Weights of a small transformer language model.
Size: width 384, MLP 1536 tanh GELU, vocabulary 11341, 26.5M parameters.
Each number is 128 + 24 x the weight over the matrix's rms, rounded and kept within 0 to 255. Layers, rows and columns count from 0.

# layer 4 MLP up, 1536x384, rms 0.147, rows 1435-1459, columns 192-255
[[ 77 169 121  94 129 122  84 136 134 135  94 143 138 157 100 104 153 126 130 141 112 127 133  90 138 148 129 135 158 204 112 143 168 122 134 145 154 110 130 142  82 135 133 187 163 112 175 126 120 104 157  64 142 137  97 129 149  99 141  79 142 112  83 143]
 [155 165 144 119 152 108 146 125 104  98  98 147 111 164 125  94  92 105 107  88 124 120 132  94 168 185 119  98 110 120 154 144 144 118 145 163 103 153  96 158 151 121  92 110 117 126 139 135 147 134 147 111 149 113 133 169 105  91 143 114 162  79 159 107]
 [121 137 118 125 115 115 105 106 164  86 140  84 170 107 134 138 161 151 139 108  91 110 127 109 141 154  95  96 119 205 176 111 167 140 101 123 116  96 111 143 151 106 130 153 113 140 112 119 164 148 159 132 104 153 175 120  87 133 181 120 136 163 177 118]
 [115 146 166 121 121 114 175  81 148  94 126 118  97 149 104 106 160 114 199 151 117 120 133 158 161 151 145 130  74 160 104  94 151 136 158 108 130 119 138 157 200  98 122  74  97 116 131 102 127 160 133 133  79  73 151 160 133 120 145 167 165 162 168 147]
 [153 140 184 146 146 147 143 126 124 132 155 119 129 125 152 161 136 152 115 110 119 118 110 172 133  90 129 167  93  99  77 119 163 146 129 140 103 137 112 130 125 141  79 106  85 110 147 142 170 167 137 177 149 132 111 107 181 127 114 134 120 118 122 145]
 [127 152 134 117 134 132 125 154 136 168 147  72 136 149 128 108  92 139 145 122 153 101 121 150 136 140 114 150 140 158 116 139 136 117 104 155 158 136 116 141 150 103 122  98 134 146 131 142 120 144 142 127  70 111 104 154 156 128 111 135 123 117 142 121]
 [115 116 137 127 102  81 137 129 166 123 140 155  71  93 180  98 175 107 175 160 122 177 161 151 122 135 132 104 136 116 111  91 129 128 124 141 161 129 153 115 130 109 128  99  61 139 139 121 106 126 151 138 122 116 114 121 126 141 159 139 117 151 144 112]
 [118 123 169 134 138 105 123 151 116 164 112  92 126  95 116 114 130 139 144 116 108 129 123 148 154 122 122  98 165 125 144 126 123 112 155 123 106 109 132 117 125 143 142 118 127 141 130 112  78 109 137  93  96 130 111 130 112 133 133 148 129 137 119 138]
 [139 139 118 156 133 134 143 161 141 145 127 169 146 113 125 154 161 112 103 144  94 147 168  99 135 134 132 113 101 116 157 150 134 116 124 155 151 128  76 127 135 148 118 146 143 106 173 142 167 149 116 133  91 144 127 138 112 133 143 167 123 130 114 120]
 [156 133  99 110 105 119 127 148 117 119 141 165  70 148 127 125 121 125 140 133 135 146 142 141 113  88 103 121 146 109 172 105 118 107 140 138 155 142 130 153 128 137 138  84 117 161 119 162 129 110 135 122 157 155  68 135 159 128 107 123 147 107 137 159]
 [110 114 121 136  82 142 163 147 129 107  92 165 130 136 148 160 122 160 108 103 110 110 176 141 149  96  76 104 100 117 126  90 134 106 127 162  94 122 166 116  82 141 164 172  88  98 148 153 111 133 131 157 143 139 103 132 147 135 129 149 137 134 133 122]
 [117 148 146 153 114 139  84 168  97 126 145  98 133 132 122 129 138 128  81 113 112 146 130 118 156 148 120 150 118 124 163 116 162 126 147 167 144 120 152 106 164 117 145 135 117 126 143 153 125 184 113 120 128 141 142 145 107 147 144  99 101  98 165  90]
 [144 141 155 134 151 144 105 126 101 171 139 154 135 172 125 135  78 132 145 162 110 120 123 164 164 164 107  85 132 141 142 151 130 133 139 112 107 109 180 147 141 144 118  92 107 109 148 139 117 157  91  77  97 186 126 127 167 143  96 117 129 137 131  74]
 [141 103  88 120 106 180 111 144 141 147 131 144 104 146 140 148 100 113 111 156 106 163 129 146 112  65 109 162  96 120 138  85 140 133 162 161 130 146 122 103  72 105  99 132 156 130 142  74 101 126  98 162 141 117 167 160 140 157 148  73 125 144 114 121]
 [141 113 153 154 132  88 124 162 138 143 109 171 128 173 154 122 118 143 120 128 123  89 113 119 167 170 136 109  80 114  78  94 121  88 152 144 153 129 108 138  98  95 152 156 185 112 128 161 112 130 123 125 106 135  76 152 105 116 176 126 101 160 119 131]
 [103 130 157 122 130 100 124 164 112 138 142 120 104 129 140 103 113 107 136 111 110  98 127 141 131 165 139 112 118 117 146 112  91  89 128 145 136  95 157 129 127 125  47 140 145 170 106 164  90 180 115 159  90 140 135 126 114 118 175 145 126 138 155 126]
 [149 127 117 153  92 145 153 175 136 104 108 104 138  90 130 162  88 129 136  98 100 112 137 102 118 128 152  81 120 146  97 160 153 107 133  93  85  97 169 160 117  94 153 107 158 122  83 127 159 113 133  75 159 171 174 137 170 111 137 117 172 187  81 121]
 [125 119 167 149 123 145 117  76 126 147 139 155 134 149 127 139 102 123 171 110 105  76 114 119 111 109 119 130 123 109 148  94 149 191 136 126 144 146 118 125 130 121  97 111 138 112 145 128 134 109 180  92 146 108 124 169 168 158 138 127 183 168 111  99]
 [121  98 132 158 122 122 129 111 125 168 132 145 137 155 155 155 189 141 136 143 137 118 153 115 130 120  76  87 160 102 184  93 138 111 110 152 134 108 116 159 157 124 124 126 129 110 130 101  49 110 153 139 111 144 151 162 175 175 102 151 132 167 152 157]
 [176 114 110 124 147 120 116 138 139 156 102 155 171 125 124 121 124 124 151 139 143  55 134 129 106 130 103 121 128 114 131  98 113 133 178  86 103 152 143 138 140 139 145  69 124  91  79 129 133 157 122 127 133 148 137 135 134 141 103  79 151 118 156  90]
 [ 92 159 135 122 111 131 144 126 163  83 143 126 110 138 127 137 115 156 169 163 109 122 109 117 162 128 153 156  79 163 114 118 145 130 169 125 131 141 149 132  97 115 107 150 122 141 114 150 141 158 107 161 123  88 120 183 108 121 118 199 109 139 110 152]
 [111 127 127 134  39 117 167 129 171 143 152 154 145 144 102 111 108 167 102 133 156 109 143 100 104 132 109 122 121 150  88 162 170 132 144 139 106 119 155 173  72 142 130 133 170 120 164  70 155 149 185 144 147 129  87 126 129 116  97 144 117  93 100 185]
 [138 136  92 118 100 109  94 106 149 144  98 150  80  86 116  92 105 131 134 130 119 123  89 135 120 120 108 128 133  99 134 112 179 115 151 155 143 116 113 117 113  96 149 106 152 114 164 139 134 143 131 142 122 151 138 152 193 150 141  92  89 128 161 109]
 [133 145 142 103 118 140  93 142 122 134 109 132 107 119 152 137 127 142 102 130 139 117 107 133 156 133 115 126 123 159 143  94 147 121 152 122 136 144  93 145 118  95 131 143 113 129 128 108 129 136 117 125 114 148 146 107 129 147  97  92 149 147 124 149]
 [134 132 137 113 128 128  99 135 146 128 120 153 136 137 139 149 160 102 163 138 119 149 106 179  90 181 101 124 137 114 169 101 115 141 156  87 110 114 150 113 131 130 152 170  99  71 130 135 131 171 128 125  77 184 120 143 122 106 103 158 139 115 193 114]]
# layer 4 MLP down (transposed), 1536x384, rms 0.142, rows 1435-1458, columns 192-255
[[117 137 122 102  90  85 154 110  82 117 151 122 108 100 103 142 107 129 106 106  87 134 101 147 127 129 142 114  93  81 116 153 118 103 150 119 116 162 106  95 112 154 127 177 128 120  89 120 104 118  99 149 123 133 100  76 133 110 130 149 106  88  89 159]
 [174 146 108  92 116 107 129 132 131 135 127 121 122 152 145 121 123 120 150 133 149 174 156  87 146 137 151  88 106 104 116 132 137 135 170 126 126 104 116 189  99 116 113 175 143 147 105 164 126  85 116 129 127 112 109 130 125  91 165 116 145 109  60 149]
 [107 131 140 127 143 130 125 178 111 144 168 158 173 119 107 107 108 152 121 144 120 124 117 140  98 101 112 132 141 155 160 140  95 159 165 119 166 151 141 111 144 144  88 138 142 108 142 122 140 124 115 141 130 156 175 101  97 133 129 150 124 109 163  73]
 [188 107  89 126 181 149 158 102 147 146 150 116 137 112  87 134 153 135 119 130 163 132  91 112  66 159 182 129 108 140 110 133  72 102 111 152 151 151 163 113 184 125 108  59 152 117 124  35 150 139  88 134  79 140 140 103  86 173 129 167 123 152 105 178]
 [122 111 118 148 122 149 126 117 164 125 116 133 127 112  96  85 164 122 175 141 129 106 125 141 105 158 129 130 145 121 188 149 132  88 149 115 100 134 126 132 124 131 127 146 145 130 130 110 118 138 113 132 117 171 122 136 125 133 157 144 144 128 134 129]
 [119 117 130 121 130 169 151 135 135 127 125 125  89 136 148 122 149 141 107 123 101 117 114 136 151 131 141 126 144 145 125  99 119 134 142 110 119 108 129  80 114 160 125 119 132 124 149  89 149 137 115 140 122 141 135 109 139 171 130 132 151  90 155 135]
 [112 124 143  74 139 121 154 105 102 128  86 109 148 122 148  84 157  98  93 170 122 141 125 126 120 120 175 191 167 141 124 159  87 127 163 186 130 166  98 106 102 110 104 128 124 125 163 130 164 142 133 108 117 187 109 126 106 134 166 140 148 141 175 134]
 [149 107 115 153 123 119 112 136 137 134 154 170  90  39 104 110  99 151 116 144 136 135 157 121 138 168 106 161 113 132 152 150 157 172 141 139 106 126 138 116 123 122 131 140 117 131 101 156 125 148 178 126 119 120 112 160  97 152 134 139 127 138 151 127]
 [104 111 160 122 119 139 141  97 140  71 146 118  83 146 177 146 114 150  93 109 115  97 137 147 136 106 204 121  94 123 120 100  81 145  74  97 134 178 138  89 154  52 104 143 114  98 158 113 108  99 144 144 131 123 160 110  77  88 173 166 112  92 111  88]
 [129 121 127 119 142 153 141 124 152 102 113 132 135 147 116 121 141 130 108  84 101 161  98 125 127 158 138 156 146 148 155 118 145 135 124 107 115 118 150 107 123 117 135 107 151  88 150 135 148  87 109 107 124  99 124 137 174 113 144 105 156 106 126 158]
 [139 111 108 129 191 129 123 146 143 115 120 136 139 136 125 139 130 115 125 150 138 138 120 140  74 144 146 110 151 142 134 163 125 134 113 121 115 132 119 123 151 117 108 132 156 132 131 109 135  98 156 118 118 130 100 139 110 124 131 101 130 135 103 124]
 [149 133 110 129 144 133 144 121 121 109 142 129 148 154 156 146 107 148 126 172 148  95 112 143 109 134 118 105 162 119 110 146 123 149 125 130 154 135 149 130 132 154 132 136 110 134 129 117 121  85 135 113 136  82 136 146 113  90  98  97 123 135 103 139]
 [134 145 136  89 145 121 170 149  88 103 151 155 143 107 187 132 142 175 125  95 127 135 125 135  82 123 128 159 121 118 134 156 152 111 114 128  97 119  93 139  81 123 146 127 104 126 147 157 160 149 138  98 111 151 136 133 160 139 113 120 114 155 125 132]
 [113  51 131 170 114 101 147  99 112 111 120 170 144 148 126 181 115 141  93 106 132 169 120 158 174 143 134 140 127 116 121 146 150 120  93 138 139 162 127 148 131 114 105 134 168  85 174 120 167 138 155 112 125 125 115 152 122 103 160 121 118  97 148 113]
 [144 124 140 123 125 105 113 145 137 103 112 136  76 148 109 107  89 111  80 134 119 122 115 127 170 135 109 124 115 130 104 150  99  97  86  70 122 159 153 112 152 156 133  96 103 116 135 111 127 128 145 131 119 143 100 125 125 103 129 119  97 132 140 119]
 [160 117 108 114 147 141 107 134 177 137  96 158  71  86 103 127 183 171 107 163 139 137 123 129  86 140 108 106 174 142 125 156  92 148 103 150 125 166 116 101  87 143 111 127 119 126  90 124 117 150 138 122 118 132  92 161 144  94 115 132 113 108 130 145]
 [ 68 119 116 117 124 119 141 124 158 124 156 100 100 167 160  97 188 110 102 124  91 154 117 145 140 146 136 113 128 112 119 135 140 128 104 101 150 134  93 119 143 137 139 149  63 128 121 156 113 152 118 109  89  86 136 121 126 143 107 136 175 136 121 125]
 [141 133  92 154 133 117 179 193 128 111  77 148 121 113 161 145 125 109 121  95 112 166 131 170 162 119  84  94  85 146 173 166 174 145 112 137 101 123 112 149 180 141 123 148 154 166 133 158  87 152 133 142 119 108 145 133 105  98 106 147 131 138 172 122]
 [128  83  90  87 173  99 125 144 114 144 141 121 111 152 122 112 128 141 140 131 133 118 187 151  81 148 138 130 110 122 106 157  93  78 114 132 156 191 116 137 135 142  96 151 123 117 137 126 144 102 116 156 129 131 103 108 149 121 104 133 136 113 119 134]
 [101  93 106 107 116 146 115 115 124 124 115  89 169 100 102 131 162 104 112 150 108  97 126 138 104  89 150 112 133 150 113 172 135  89 110  94 148 129 135 125 151 133 113 132 122 110 162 122 113  62 133 141 143 111 134 126 179 127 117 135  94 127 214 145]
 [122  91 164 135 135 101 113 150  73 103 137 136 127 147 127 134 132 133 141 160 150 112 135 134 121 132 160 129 130 111  97 124 125 119 137 120 132 102 128 125 139 156 149 116 152 136 114  74 122 157 190 129  96 166 132 171 114 177 150  97 111 116 102 146]
 [182  86 159 134 156 107 160 126 130 115 112 134 131 150  90 130 165 192 125 111  91 146 130 123 117 137 114  80 117 117 124 129 150  86  97  95 126 171 122 132 122 115 178 147 109  89  96 149 112 125  99  80 130 101 131 118 126 134 136 124 126 111 136 164]
 [ 98 105 110 101 128 158 125 152 136 155 165 160 130 102 123 114 121 124 118 121 125 140 147  93 130 148 167 100 130 107 110 119  77 108 151 145 102 140 108 133 126 134 121 139  99 115 108 120 119 134 124 151 100 122 101 139  82 155 143 142 103 152 122 154]
 [162  99 103 120 112 131 114 116 158 131 175 144  72 162 138 129 124 115 138  57  98 180 128 137 149 138 135 152 135 106 157 143 182 147  97 125 109 134 114 119 140 136 115 147 141 113 131 128 152  96 129 164 168 138 121 110 163  85 126 123 131 157 139 144]]